config.toml
n_layer = 15
d_model = 448
n_head = 7
n_kv_head = 7
head_dim = 64
d_mlp = 1792
vocab_size = 16384
activation = "tanh_gelu"
norm = "layernorm"
norm_place = "pre"
norm_eps = 1e-05
positions = "learned"
qk_norm = false
attn_scale = 0.125
bias = "all"
tie_embeddings = true
parallel_block = false
extras = ["capped logits"]
init = "normal"
init_std_qkv = 0.0162
init_std_o = 0.00296
init_std_up = 0.0162
init_std_down = 0.00296
optimizer = "muon_variant"
lr = 0.00577
lr_mult_down = 2.0
beta1 = 0.9
lr_head = 0.00801
grad_clip = 1.0
warmup_steps = 200
schedule = "wsd"
decay_fraction = 0.697
decay_shape = "linear"
final_lr_fraction = 0.0
batch_tokens = [16384, 32768, 65536, 131072]
seq_len = 1024
doc_mask = true
train_tokens = 475900000
steps = 7741
dataset = "wikipedia_en"
Each number is 128 + 24 x the weight over its row's rms, rounded and kept within 0 to 255. Layers, rows and columns count from 0. Numbers have three digits each. The size before them is the row's rms in percent of the matrix's.

# k: layer 10 attention key, 448x448, rms 0.0687, rows 324-354, columns 224-447
# q: layer 10 attention query, 448x448, rms 0.0705, rows 325-355, columns 224-447
k324 097:109150213131097112106158151115153083133161137115172121143147156147169116122121112122127159111135109117128131143121125126123103111119120099117135134151111102145121095112110139130158197132137135093140165168101120154103159119108122162168146129149136127096117104144131164133140094143142135123141114152100095140106145113132164130108149096129125117167140080142148123132133138159149134149133131132137132113117177141098146082123155160126144164146115123092149094106144123128121204106086126118147142126091142164121102155116135128101084122154146112160099099104095102142140189128121122122111143098142111127154147087114124130137116165128134135138115125102144150118161163156116098128194
q325 107:162099113143183130133152169173132099106111166107158161129108090122118134142167113107135139130094107144136131190093169161142134108118151140119126105154142116109133137101110070126157153104149168177116148105119147090121124101129124107116107114125129138202124109113148085139161130141133185128133133176130134137129114102140162163075130110122108112131147112107102081125106131200132135158123096117147123141093100131115087128138123134129147140147132114146176080125107112154141092118089085134112079121115084125112129125093133122185136135112107077168100162166117107146166152139114107113154141093163111116109134132151112139134137153106158104131118154155123092128170105119163090106129
k325 104:101162120124148113120149123134122123112096139110114159142111136124118114136157146096123125162129062144169114122112118146141107108149144099112133173084186110127116107113137116137152149111136177118113160170142139160137099137120156095128118133152124125139117101138137176135099152163124112105093089119130121153121147162125080125136127120159103117145092123100156107164097152122131107110137101110082148129095151144127173122201139123166126156151091126148087097133143116151125122143153129139096150137126104145129074089136123140145136125158139117121111087147097127114154137131095089132145135098174123131128113093176108133131157119103115141134131141121125100124125150114146140161087
q326 098:140129109153146135133118080168129062089161163160138141099132144115120109140120113083125129137139121137141152096125142139130125117079086128125136110113145099125136131120159116096124127149124134158116131139143146148108118150147137118126123168122078116129144110126138088130166081096124119120131119113118129093126123139121126096120128127137090144136072131173087122104116111085106126122137121141161108130115159140138140107162153148131151096067082158114115109130155140145165132150127101127146131118108158154047121129162117097111109145134166119126125168130121083120149142114105082084129118125120160087118096146133096162126148145127104143129101120137118161146138173151098139134145
k326 100:087105110096148173148091144162109134138106128166126128142100123131118127112136144151123164152122145186130095127096150098138152130142122143134115098123135117119127105129155129128131164170121135148146125112121158152158145077145131162143134104132131159117134127122107108090131143113144108175138122142162150152151142136124133132138110167149096145124109165123131119140140085105127146039136152163176112119140106123148149133136123137111171061132122112125077147168136139141156177167130129071149110157142154150137147099127114136090109101142144136145148147134119152086124136109116094114154121133125127102118093158201164149099109108130108125101091148111136154091100087077132139118077
q327 097:125133115155173126120129122113117088118145113126130150105159125128109125161113105135138153123138134148121145131171081144159132093115121128127170162115105124156132161105177126159134125150121112056161155139174161123138117126155132147161134141129115123145122113144065137125141098084163104139117147164146123118127144122176156113131112109146132161107156106138095117144150173129107126124123127110148177108094151096141100181101151192098156107150128118115126103118153144131127113171125152135112129122109153136112120127132133147155105131127132179146148091132109117131190117122132139123157135094127119097109128097147080144166151145143115141147109071129125135123101135091119111123099
k327 098:127104159103172147135096123144114144120116121181137121146143116140125139159145152159127170116138109119115116088068115112115127120090134130130108134087166092148142124096135169157125132130111144135147143089114116135136091103166123114143119129130099141155128104140093109090165165158109120089117155123100127105130112149095146132124126100129102141133123080080120118144171117139119147114125141138122141077112136128183136146154138135085109153130114144127133109114140104140148126123069091097201151168141104154143153156113098164129121086109137194118144150144110121161149142128157123148126133126149136138080125114140184144133101103138088122137089113095114133125134148174134126112116
q328 095:146132105100118197123130110102147139151106158130092124106093109143146110131120168103119116123132142106173095151133105085166155097141149118126151083113192133145129107111113127132121151111146106162139087116144082139119115201162086124090093160101183145162133080086149160108119175141127146152122106137083107136142078155147112138117133134128142128108095139114165110076107122087132090134148133101132114132120076135158208108149129129135119097175156157162135127119112111058152159084106080174145110151152134167138127121182138101103163127103149117132114122120089097139094129115165145144124172105119143147129116112121146126116137146144121085140131120147100129145127131141142131127105
k328 093:135144095123135141084125091106136096137141124153103111180152137120114099110159095134160099141120106096125148117130141143139093105163113139144139171155168143153112094179154138151157137122142100119111135157154135096126136152119093108100090142189139137167123108083099106153138130125111109140148099093132137082099099147151131124169151168131112129134148149118148110113053100146161096122140106125150156152161139126143134126086131137189131124119117110158140114116099122119152119162147116133108119135114160130158120109134187149171124149156108142142128109190132108097064125146152112133121189128089158101169108111095132141129210100127117149135135109137141121146163122074153096166110
q329 099:101136116122155125148167161090147124113141136136088105115143159106125148125129111136126098098110070136121131124112124141164159106166070122140149135148128150091160110138083161125155103126107162166120120112173082159104169136126154126110092131133157164157117155118151170102133138159116152093139090146118133120150123180148095134087118101138127128137090140121162144103140129098121119130131152104127137150130109127136108157112119130134149171142124077151096140131115110136160145096115143149178083103110138116199155094164114093154139127128138165190092067087147120154137146100112122143131126132174110106146151113123135136126132099110140137149089134154163132125125093135066167145157
k329 102:136142138146150097114136137109118113123131097142134106119151150104121107108094097127123121134129134134156113153138145149179122111178081125157159160123101113129099139128095153094144091131140125106145168106117107141092103154143100109131146039140131125123191138125113128152094141147142125147133117113107128154121130146129129110122152126134100135132133142151153125137138126149101160158147119120081148114134128169142138166079121148100160120103081143117131146111090109128143133098147110137172148134129132099134111151114127103184143149120148114139121101114134145138108154161137132172129176178165145161152130060087109140138118173098160151201139132169100160140139158154141167140148
q330 095:159161132110132142087138133113157129141158104090183123119136116145103093117136157141101099085114150130123137121170116146127092101166137156160155065157153125120116155124096112108123097153158139148139140147092127145107123131158132154145132111118114109146144174096085137120085141145140096158125106138141131113136130149129145113119151148110107099113135104125102095134162177139144139085108138103125126097123104144113160143121116129148097137158118137129153145096143116119138119156114145123126128164151131156127127159133097107119077124143146165146134168140116093133140106182121088155124136119129126120133150149142088121095101107115099137113073120176121113117110118091138103132095
k330 096:130142155070124114090116141114113142138104115146123084133159129092139118152131132163138078088113123151114105105132112131177099136121103176131097128137143148094138072142129123110114134151142152136144144175151100093104143148145119109217099161089164151114147124118120147137131179158111086111111134123134093119168195122144112136142164095156097126178143093113143107127122158128132148176097143121153119123146140122094145108116131092150101158151102121117117169112186165135163103140123106129123142104183099117095113132141140139140103088140141120109164154164134107094160131127129118116139155115121154129123142144134150124141141082142105109089112140149130110151146143137133123156075
q331 103:110133135105150179100142153109097093092126170132125189114154176159089124140132142142109153123106109131133172117113136173167085135092115102108141128129112132131107161097101140163167195106133150136113124100137131120156125112147131165139115119145147118143140150099149150129131127137116128109105121119134151142108104143137141135102112109117116099128097127097138125149103133154153105110088184125165120081106143097127098080173135172088104103128122111151125095124128114082128105154124120126129143085139076100097142106124125115132141160118136133172109157128145136130185108148149131130144159115096132134125124120176162142169124153128146061133133119151120124079161129157136115091159
k331 106:120135131144109135157147137150145129113079175110095125156122133145121118163140147106126147192142151127101155136113063165119102110145100090145079104137161122140123126115094122143137114102165133110088152093115102117123112167108096124105141146115125130134128081118071162100105094153091130113114129147116173126111117166140109093144147088146167102170085129148191093171108151133153083103177128128128165148131145108166173169152110133120158116145131163130106109143119129118150117132127157122118152146154100125104138127084118150128087131170203092164148102153127140097160127095138131154147142110120102138105093124148127155151120136122167103129145142095145109165092158129127158099124
q332 100:175115103058163106141097116122143115137107103128118145153139133122112141138112093134144091116177156115123129143114152153121133076169113120121061171103157082151075132156165098100154111152131112133125161101078148104131122140165158119137160112144098128141161104123141118100158128138126120158185130152138146129121120132140106123157130166115132163146165163130118145150129143114131106115087126120102173101151093155121177127147118107168133171122133109117120098090092150142127117131099172102148099118123090107114129127090133116087138066086144162179089141092137100127103150127142073149090127092140202122113145147135158119090158093128097144140126118110136097107130143160119140143123
k332 100:105144103104121109101093150170136095179116179116171143164086140115099150120129083121132095077133124117156144118121137152130111112175171132142115195121135101123126102152137135144134101136133110125113144128151120106170163138145151124132164103091160152128156159155108137131125105136119124116158096119147145162089146116114115161124122151152110103151146148080082156139117108116109148111126090155103142170135165141090099125198156079139102123123095113161099108093148147154117139124129135077113125107094121101136148190108142078138162117133109158157119141107112115152157154155088097114096097131153154114118123138131129118132110098121134181098139152121068130146136120105139116096118
q333 099:141126127138115121111118116144181146120081170120129116118117139121124116090139144120090120138111116115132145120133133118122093123091150127139134136136132113148166130116127124097121153132164135143119087128130126134118141153122148121149143102134160104126132111120152143102133113141127118103084135129088146146128147147124125114121100109125124116072084114154160087074205136143147125155101068160152107120125138133158103154154127090127141139135141129090134074168061133177103115178082091124122122127135121120114190129132125092156131144080134138110067109111105126127147096123139082094085146133092061144130125129118119119146130115124138131142160118103123145150098116150110166124146
k333 094:141152110178138109148091124105125118111117135159121105132165192116116100120157152126108155116118131145153154216162103098152149175145149120102175162142135122157090094109155098130108127122116116125128137122169109096084104142107129108154161108148117121116149123130164128136087136111074126118095143133120158146135148151113145125081118119101121134139085106123185097160147113097137110121165192175127119110091145110152106090103134151088114133136148145098090092073133137114118130149135131157131133118130142118099170095180123145115140106141118145136169138101084111145117135115117147122107126174053104159137154100153099114103140107110113100142123135110117176078133149124129153155120
q334 105:101115131163114125120135182149127134100125141124147126168173108145094139171170152121138142116150155134165128111091137118169137138119131139126076116126110147102124122113089155156132099142146114169078141121123153158115104117168136160098122158138097095120144120125094087098143078085128143093109109160119148133126121124137103111050137139155101114121121135125103137132103122116135118106147121134130162103117168140146112094100134154115154102140160126147118157135185140127164155114132118158109129124088126171094085142141084125108104165120142115185148157128112117119169142091121196129135131125166159084147112101148092140120124143099118109132107138126115140077142109101154134131131
k334 106:150125166120104101100082159154087154140112126153142108133106095173165157149132158121129193142135134130193098116077155112077102141129127146152120094139112118100113137131084157135145147152137128165063172135107150165106127122134099144108145159155146146121139106129097109113125113121089158156107153112161125121114097176135132099116140118114118122177104110129132115177146092144110199122099095119160135131121113129153110162112098137112125119136128145101156086117153133135109126125114119135120126150154112161146130112128125194100075162163103103122159186150160116101133128121113165121164153058154132095127110134158150155161113121082134092098102132107110098093128173119157078145098
q335 099:119142094150124112125152131124140145129131153119090130147123152114127140137134104143135148158103110106139135095118163127123158079111041123113122135171126140127151123162094142089141119156109077148082127131137120112145100069132159164084101136127122160128149126110134123112133104112123130085135184122167115098114119125139136145110126122119192148118124117153125116175155116141160124140145160095156136188115149145102128137112096126120153125142149139132177149149112134135148116131128143112126095138088112147116102178131137131111093131132118099139112087097151124140164143129081147107138117116131139122128118080140102127076098194135070130117091134166116094152085129103154170158127
k335 101:121125123151106086103133113159142162107139124079100130146123125123122131134151127109134107147118116151150104066069183113110137105153089138169113141146093132108153128098060146106073137144160116176090163083133149130163108119129107097156131105144153118116110126197112115139110124148164152136109175147155161148145067117151129129152115161130143091153132098107134134152115135175133139128148107157187135158142081147156120150118100098099162123137107180103114131138117096152098094128120138126115160148113113117101096124100121128157134165136146112151138119113145136130084079137088096124158170160134119106143163095097144143129115154127175137106148145139150119128115118124117122160107
q336 100:087130113142103119116091165114084102115135107109145094156146136104103152142087167118061093138149118139130142152106131099137109099139115088114090108106138062097165058131110151096176095133120106201137063130154140127100104151141139117123144158148124103122142144110155111145171127147149127124144138130113133129127150129151116158148140171112108142116134125118097129121142138138089090093155105135070170094177133139111120146108111111155122145063121134158095166123143099174125156107120129117120120101137126133134133108162188144101156117185118121138130147143099102126133111162105112152125137124125172119126098102142136120132125127077121133142118133147159093142128138135139153210128
k336 099:152124099139108130103147129134114101173124145146112140137089140114090131152109169156126126117130125171140119109125150126140110098100112174114124140142118101125110140153152122109183163135135138121146097113147149120117151125127116139123157117126182145135149116134133156143119108142145101096141125107159087127109115147161098191096151179102092120118156132158177092106137095110102117108090074130095149134115133128114142118148140127143089147145106132167125110124162135116122137094148152151121139109112123140141108127130168121140138122156073076130156135109115092084168134154108161110146125139137165139128132119079135138153137099080126137082097147148132127193101121102098152171113
q337 098:103106157145108133140094151161133107129160114093143098154137164132104106116136135102065095123121134103113130120186152097141135139120183116160085161124109111152145104150159080106138166138155106164148134144121108163146109126096142120082133126120093110141145145131111121153162103128140106136127144085134126134180129121142114130147115113134141151116160131116148134115142139116141128163092112126154118154135125140153127170166139119129158110123171098153097087087110148152127075097135108141092096133127161128109158135077142113111133089124134159102116152092116150108103090144133104151134147129110114079118140154097106114104111114133125159154182149090102078134128041114148164161143
k337 098:173086115155136130142135141142114132125128143116128154120078128131128128130128125128147126085096128136136139107134143141090137163137199117129116130116123115107103099135131162151130160114161138128108086124130114137127167156091145157115109095124107134123138122133119123141134140127114141101099201132128137109110124149140099116113108133116143143137109126132113135169144132138141136109106147141120099084087149132150095096141179101121141106169155125123148115097126178118145109152121103117069104108121115107131114153141137115150143154078082174131093165100120107156125129122142141119138100160116092095139116098127102115154111137146113109186165129124166113175127144126103110111142
q338 095:130118146155116077153101146146100124102114096144144102088139137136153139127122117159128161128121154104099120125125098083118075116075147058088126135150138104163119124150163160157169100124110122164127115110148108156097139106133075127150133155106131097123120125099141132140139110097087144125165143159078151169108110111166148154108125119129113124095100177125125130114166170142140124110147144131110136116119118137162108154108115148106157087154136133166111114133127113142110107082168095120134133100144121109140122113144109182130155144103180134143136150137136132126108118149143165117157133164165145120111101113170106122112064137154152097114126122093074162160090092115129105115114
k338 088:134152162176156127131122129124122098155136138161133133103187114126150109200092165117161150116062137106126116135135095121113127126106120147101155104133151132135128141093102108114185151089114095150121126077093124112098113165135100116165127146165111156143164082112165084136177084129116133107149167097099086095123087134136164118144155132123154167146118129128140106128132114109156160135121140070089110125105140129122118110095119124138143119119122165117175106162126141149111127121123170161120098117161138122137151122144190123107133082158123154165128128115148098081095138156125160150150096130130124148149094134142081121100125125105131145123124086078090136151142113135126133147101
q339 107:114164133118102103120132130157142147125168133150129103103134122159121122135127122092150148135146132160113126155127142113103083174100101090142110154124140132165105114120136127114139096127118184118168159125109115110101154127155103097078128139128132146076164126146136121137138115125103104154143132099112158154147146072124149160117122127103123133139166088102154159179123138122133128117140167102139129110101132111135110124124166094148113124100115150136116098086093086119103069115139135117121137170151149137114136153120165187122133144144152104096125171094140109127145111122144115150106105158146133136114134170084126114137098131110137139099105138104109167118142133130116108138136
k339 103:154149129096143108165105102109146150104127145150156159099147117150159154153143109106157104132118116115105156086141123116085121123102128159153138090153138154089154096137140133079155100123139120086126138099130143160160158135122104113123087164118080134133147147116176177129130121131119105130154134100118143156129156096115110120149129138170119137113176149112113160084175109127129147114132115136154157096124113115106110114116115139157112163134171103167120149100137120164162107132167087125154140117141122081119151149165170109137138162127081109127114112109130084134114124114134137124058128122174124103122097099148087127169084116117129133083158109148099121170107136131127119108120
q340 099:132077159131097094147103121117161104122095133133088169156122145131137111140127153122084114147093107152094138099143127104130161113132160114122180128119134102150125118170097095129137151155161195120157110151157142142136161146128169126090114112104095143095128170113114128179157122144133158097113140133161124150116171127119165125164134130113129109108116164153141124136161135171138172125133130123153076154098131124122109176128097117121103137087104106118135108100093088138122092144138151158137128147138137142160134134120138110148162141111110135135116136151122089147131121145147088107142096121132078130114114124117145125107102100122122082189176155118173148113144124117062130121120
k340 104:117121168151128128110135161106085133128132122123105103108119183089164137138104132138079122108082136121125145154124113115165136083126121129149141172131108110108097117123132131085124163108124086123104137113167106137122158157121162087106106120117153130126128126111153152109138134123138093115104147134132109144103150122100133145137074115137108143157089133172134149127156130134123152140138130137094113125131162154096118170131130182127102164056137179121106159146135096122130112112173108165109139119112093116143110118132170147129094105108095131115118108120137069104163118149119120102157082149128131140132155110118126105108105172123088119144150167137172169145105121108112124106114
q341 108:160163115091128147114163141130109106132165153144144165116097077094119134095152117153134131060131153143095102183140151114199091112171141170104117120136108130152153118116143118127101121092158151138138110113175139070143161155133102127079118142139187141123133145130091120154136125135099134176124129143160097104166137127096127153126135108096120116137099075153178124109117153110126131104143125142110156166195106081127076106130126105113149151166159139109133149133108120150147139123130138134133130140111111112122093109133140143191125170121136083148131071090153092082175115124113143125084112096155136143119145138131108132114135101081128126119102166130114123123155139113131152117150
k341 102:133115132080134140137119104111101116131093081114115120154103124141158127103132128156138163102121121126135145137128123123147125160131108167136097136187173125103067090175156149119119120148137143115123104098180093144163104128124127073071114125130169142149110170131112142119134148149143100121105082160110151137141132142095127147124097122097118123130112105148157130171142144127179107095143110121145192148123115092181133100148103148154158170125158083124126127111136122105136154134171111108135122142118135084090143111139126157109153151143131090134133141131121128146123107108143130177092162135123172117134127129148113109134114123160138188113143126142112102059144109150125116134133
q342 101:111113106125121135139092148131085105081150111103194101132118114140132155155149127192158156134150108141162111134150148172098116137122134152133110148111130126117107162106168114173156140130141158142154098133079128102104122129105152085132146081134125112131110117123138094143108164114088124126150115102124137120153146124106115141118147139134103111177131111082126138206094112155133145134114118152149138168154128159147152179152117163109099135123120082149138159084113111171111128111106138115131105124109150117156130144110119173142129124105160138089094132125166123058102136097136110156113121134149178120179122157144094144115157123076140128119156123137134101086159122133135100129118
k342 102:092134092104138082136126147139177101107149082105156164137142084101159114142142124142136117153152149155141095151165097125120141155093106160093108109104141152121149098132144141118149166130119117086091077140099086172178091168130152147118150131107186132148100129101145175163077146096128135112136153140076150097147151144150093112122106096129147121138095120150147082122099129130182112131136131106112105089115133139112145118164139161167141121141179069131139141105157156117125129118121092156121113116115107118145137147096151121113141129126108089132131111117141117172151176128129131127120134126151173120124100109151144140087135158155132118114127105135125111098138101148121135095146
q343 097:185110113107130135150124155108182122122110118086141133165105119099134115126135178154117145155144153132139131154124138099121125143107162092122098125135111122146145115087122102133147147128152091162085101140140127110114141105106135145119138153105134094112093116145143121128155087133153151093113163155115155115114107145167142139119171136148126130125154162107125082112173122157137142116106091127083161126115073166124127127180105141147132149166130160195173135146177119145156147103077100099119135135097096095117146153135113078080154130099126114117145123117108138124164157158110113112149142093080154136103107141175147072066099133103154102108102172172128117129142128147173130135090
k343 101:142163122137127102082147145128127110146107155126088135145126100148105104187154125107148127107097132152141126140114159146112119131138117094113132151129153146120108104131087103156129133130159144156118117154180122139112128103117121091124138139171132144154144111135141112142131053141121129109122122141133118108139086180165168127164145127148138108144127095132116135128103126138160133090056111131101148132140133151107121075125162101117114130121119154188147091171160122123104152129148110127122137145095158124146104166123108122104102114139128116130173124142125134138125099133090124088137099079085108141162138119113146159149161113096100133147087119138128110116148121074156108157102
q344 105:117180106085118171163156133152137153139153157098122121153145121136085079145109135124107123121185133133154103139139117105145114157139143127152085141127130088119124117100094128109154130131103133145136131105144150099141108127126155100122109141139140155068145111118113160131145137156188142160194118104110125108191141106130117158112138085157141141138114130119151174132138098074127141099098172105144092133176111128158154099128174134109105140149128109158115149091160111108109162116145128162123119111136126137087094098133151095096174178095151146156119193053068102150133121151126141146111126154138162147135128156116156100134135115103136102133118093158142124125113106129138135109135
k344 104:160118139126085125103139121155145121116140150129145098119137088118124147133144136112151123147128168103139118126107158121154152109134095108186104070177101139144126117135115173131118116133141115103103160134120164080142162142146100096128118133123133128103125139087123121135144128138115108145121145084115141089142082141124147078107115108127115110171133139116140120110116085156116092108099102135158115121161121137189117123138135112120130116136135165119096137106145117121111119133123148122114154107129123091168126173108162159098078231153111107134093140133110114139178108160140118121117159072150130123142120181084099155112131118138116148142097135138118140134104141101142117142140
q345 098:105133127163107151110138077103153158096089095143109131154141098158139127155135142138110104205172130146143112137113129114129152127139136088095106138106179100132113116077122146136141148119132143125134162131101113151109121104113117112153108094123135081122120085100129124132133156085120056157120104118091102107143120123095101111135163179090111101122169121119141144112103120140116100182144154138103139087113116145119136110132123167114129115124137119122167141133148143113152104110114142133115158099148121183123150172132160097133149107124106134106087128167162121109100118106128117131113150120113109108142116089159156141122116127148103145138137122097162103100137154173102103103094
k345 096:129127091158082122151150163110128132128123139105167152152109134111128109125148119169120097113155068130112141101157123136088090187143120110117118125111110081136146132108142127118150120130139141107096109083144116119199073117114114126135113100144130078104180105125134116156122132149149172144162143099112116126121103126144081087132158141151136102123141126109104142168110155123143126142169118137117154131123128120102126143129144125126128146110131142174149128144074117142080159113149146123131171155106106144138110123114137116158145139140091142133144067167167111151106138145081104096127166127066118145121117136121142121141147139148117098093103144123127120136122171155119097144131
q346 093:151115090098141118134187099123081120105143109126144175163143109146118106172112141149152172156153138095138092119129156186190168107101137146127118157107124130130118161111127139123122134130177147114129114109170159094173145103124118117138152119099134126120129129097109112120146164146140098143123131148118114131159131167152147122107150148133105160139110160123150160096124160128077139112157106126135125113118061167143111148110135125108129157081126095122139161160077116152137106156132145095147139149148118131099173100175145109149144100064138128109123078107162148101123135138159125128128142118119146132168147102117094075134136137139136087108156145155152098153123134136105105112136
k346 091:083114080184127095128123122137128121131135133134146111129144158105141103152093130101128098141134130148152139117152110149111149131179135126101126138088168147094116106147137150127109120108153149136075121117158099116179105118134129118149105126123138112123116139117096097117199139149112122120128125115069165144138153133135094135149149172115118125110129058114149128120082142125100100113130115149106120122130125143152126125147108134130162136120133086097085147109145121121136133099132130124110089144134130121125116087153092100128163135102163115143157101148146134120119135077162139105156155147105120185149132114134119138135136087114110154087116136098144135086111058084139137139140
q347 101:108109148125151172149127107092073105113133111172068116133085152083131169096115142104131141145142121165129126119136094141139149114168115148123137115100139081130160129114168140132154162140107115121142182149146102103074147132101132097147113145132130120169142131099120150137128129099147135110114148156125090147122079118145126134159109150126112111152117129167108115141151089092178122145085140123132155143104111163123153146154104126125129103152056124149119152116171166081120170147135160154166142113096094157127117130120146115089169116183145103140103103146108083130123088094154081133155129119169125085090140118139171143107136101138143122124131131124167144169094105122117145165113
k347 106:154099136075147171135110138151112093133145127125120073108126102124126158089157119140111139099159127095150153096155114152163132069120116134144108158137116130107122121114141091078135131171109175098133170132096100119137120155126131150139132115158145122153180108107070123103108115123163137180114136162157114142113111115102160163130155133147123141104155138120139120141141127103156068129120090088115123092122117145138102142130114156144155080108098121162126127097198101109130128126163108118146121118079106156152156142105154108119129079139115158139132157137093106145138119138171143186170118104095140142127148150082140131133125139111130165181129169147126097146127151158127116077150
q348 092:142131135125157096123120132105130100152103089149176130141126154125161159106107132126132106124099139094128112123133153151110133129127132141084175135089125127125165099162110123142143152094109044127131152128140085096120119111140113190108082137120120142117139154143158128107159139118136151198100125149106138144113139134136122125169117141138138137099099133094134139136087111153112084132127166116136177125142085154093148145118135081132171078132128144124113106083141127158103181103172144133151105149140087139178092090142138143082133111136121112133152154137108116140112096141092150161160094150143137116089117089080149145135129208137120171113159107097109137186122148138119133106121
k348 098:103109132127150129127118111144091147141095164111136118134122108136125126133114080125139128146152168134161153088135139100091119119104127117154102136103109132113112140150100132141161118104152127159145145080108120132158148129152080107104127131117094131129124123123128154126087113109158115152147146159134137159132119134139120133124132107187163106146134168134142141137069114162106140137126114153155163165095111137139117111119115146152149118149100103145172105116142099121126140136125133104118124158122142120144115134081148113147154148124150130176098112138155131129107141168108147141133154153135083113130110124105116089184086164132126174155166100143122091146133124160120136104100
q349 102:160142143138138103136118139123125109159116108141116162122128112131131118172183120120133133151144154130179114169091100154120099116107042100142125103118079137164116111122179109126133128156142070114092144134095082106151103128146166128191106132089100124085139122129153140100166096101114129109108122124140137164106092122150115044131147149148158121122085131123116111147150148115128119169145135105146095103091129140133157165134129137133141115103155091132126108146110109121119137148118126136123102105135140127101110159176137170084168113158137097143120155105154108111086118122108086132155115103154107136105089124146134119185097173115085083114156128095131135130118150108146116127108
k349 097:081115107146151117136073112120132130105099133140101116165158158111131133172138122102135166119131100136160115120115109118100148155137124135096122137097118132170110132075133096143138122121101091139116139090182142141140145159123166130170161162105105122146123102166133133110114134114123209099199105130105148184182145130132148138120113145180104175122104140099144128156096113150147133119098163094132095094119114102123107073167103117126100121137142089109117135146118149098118122125135099135149140138122082139161137122168144124100173112173123143165088123118172099080125098129102106117153093136109144115102157144120088118150095140114101123144127113096115139116108117107129103094118
q350 104:137176094142123096102126109080116162121152060088116123172106136102136180136107130122136118139141095161095118139116167161109124113147135113147124120079119174126130109108128137152128128108138113107157129125115159091154182167097124140155154135153082185116096137102081113122128108113150166123124077140148109182152148139138144130076102102142168145117161131134126128119136061166126124163117124156133094090161135127122104125087135117151139147147152132105140106148138112111109149126166159142132108076157183105149084103150154087128159136115113095091097119140126167149131138109158106123140126127175110139084144116121128088155168164141142135116139115124125150130109111145217125122135
k350 106:092147085157146134132096103103124155101126118142102138068133144101124137126131115143166165151133145066143126083095130140150141159119178160176131112139157132134124161144110157146141143120153110126123135124159133125153105095134124071103149120153130132126090174122134155124128090104147148151169112102138100115169102117108140124093107086110151134167135140127119121108114132096137103133078119154122161123098106148132129088164127136125145157130128127133131108133135133139138096129123160133167159136136124121121133120124092147113129153086113118130161145168115090120118131161065130127136062118139145104118124165101102128132118137079101142130101123192139139063069133153128087138167
q351 102:168125146128140143150127097138085141130144105110127104130146168126137104120131106127116124175131127155107099132141102152145125124140200144158113119107147131128131127128111078166127160121089142123141125149124148128145128138134136127120147087131086169076120113167117148123116129199123125148162128130115123140116164125126159130141104147100116134145131180144166157141148133119123090119146131141131067140171111120120137166118151105142139175150179093087132091154097098134103144129133142123089148107135153168136115115124153140140118116123092104098146102111115146128094150125126116171146135146151128150121106127109150136107128103153125126162162090149114151141092124134117122182163
k351 103:113121125162090115071125111123136183118147105120157120138145159081116148118145124133137082117126114150144104172127098139181171095179157130098149145129121109151152132089129124118119170104141124136082117104088090128125154144159161141116114102145109163121119149139113104125098145132153103157108149101144115118141112137154136129105119127098120160098141110119104164127141106108118099133120195141127111094119102148141110090163170111136167109150153158095185150074106116167097108138125163127106094118167118108098140173127157110092149134069115103121087119114092104173150154151114127130098092128147122135127146140126126070099134124120143144181114104155130124105147100156139125154113
q352 095:139121141148107123126160134137146132125176101148125164105123152108121113115169092130102124186127101136130125135123135134145128129124103114131127141133090136100146103099099092130123116138140152142109143162119125129096152095095174120137107133162152121136109131070135141138134124136114091102136102127111117099126148148121068158153147157146125162134146088140131164067168092125107141112142112120121090109108141083137104139127164133145123140130119114142102127136085116118150122158129120142091130113145209158145142112123154143122119171127132152133114162116076118123138112185127114109109141139125111130146129109125139141175104144159162080153067128128122127126132103119114126115118
k352 099:122155128163121076115140111113125129086106139148108128112155131147100108148077095116119102145128169181122102121125163186169153202166120131160165114159085136140145162058127121112120094090148172144128089101110116146131085145113172182145152109148153073109128152118140097119126171157176143099143168115162148160166139166137102138098133141160137172116143102139113144122129125157095107106124138135088101104099133120102139086079098095096106110136140100138095164160088145109107170091161109162137139122180128149108123166130115160128093166124135118133097108108127155138174116109095107088101115123137108152168143103122090159136129128132155107161123114122117131167103128129129130124133
q353 099:107171068109115094128153063108101109118167097139124171126095120169148165168114166122179179139136075124105114104108102129108132064121101144114110141123111155125115120152147139114102131119085128149109123119110116120146101114133129102142122144126152137124096137117108103156166127153135074154140152126144140079142127145136127130158137173091138111105118124141123194143109115144130124115103168122109118149118106149124158154129122143106116135086142114180142140119113105128154121127119091100121127113142113107118102151162115177101114125111138109113099130096167139133100186071111143136121184125126168118155097099163106126152143177097128088126081167157163118134125144131093152125142
k353 103:111137105129107085162096189135134125136139099130124159139136110096167155115143133181096124184110098146122102123136145142134148078120120152134122113126130143081109111167106156115120144133114089139107095123090131118158073128150104136129134083091146141130106160154080122162124129173163128145087124096121111146125138074139135124176111139085135125139139185103154087158118106135146111133111110130122181171144115108078125143149091152144134153112141130132138197153113128144137126137118154095144090122136111128136098111122113172105134153138129104113124093154143115099104124095147120138151112155093131124128105153112133159106156147133141157112099116089142146085115073067114138125094
q354 095:178108139116144104177124144142151122108108124163130147139147158072134119129127106092112167137135161103116161115109151134102132084087124102073135143137170129149152162174136127110109153123146102102117092110132138097156098139139150145120148129164145100142149144130134094114108138111086135108139145163159149134107117121112141158172124140122153138149108160094109088158130168110155112123130123121143127168206150111115148129113121158129122153136149161078151139113124130155133173128097097104124121140067117118133154150109092150140107115122144094167138135085121158137142192132129075090138138125129135157122135122134085111118149129107111105172091142138127137145155160110105164090101
k354 100:067109118118073105082158117140130131127156128165141133171102151111151108124156122114106152111105112124145141126117148168141115086169108144089101169156141137148129157113119102154128156163136093118113160146170132121114152074117159169133163127159117138148081147163123138138149101116151130107099114126140124161103119161105184120148092147139126119141107150115098120129116103132146118160117128134192117150153109132117127141123143115135095134111094145055086168153129135184118121106134184130139103098116124127103149128131158153115114135165171107174158143099112113122135131125063118128102147166141125111150157138167136133115151148160137137100122129078136117135145127134085143158104
q355 102:126146160138117116112128123150137083124165061137122114146087120139158162066120132136136111171153118141121147131154148120087140117160224115156123126100093119101180105107116100131102163068138118148133150099136116116174169131080109127140131105139112110090094128109143115145143125163120153174150111164170137116143172133087121169125150133094152137102151127123131126123152090134097136148130139144112111120140095160129056116128122130133100185142159120151148081109141103177144113101130092125119115085143099099185157115096143138151190113127121093138080109102135124126089121110117142155153133171151119125139119095110128092130142151124150145125111145113114132166121111121142148134152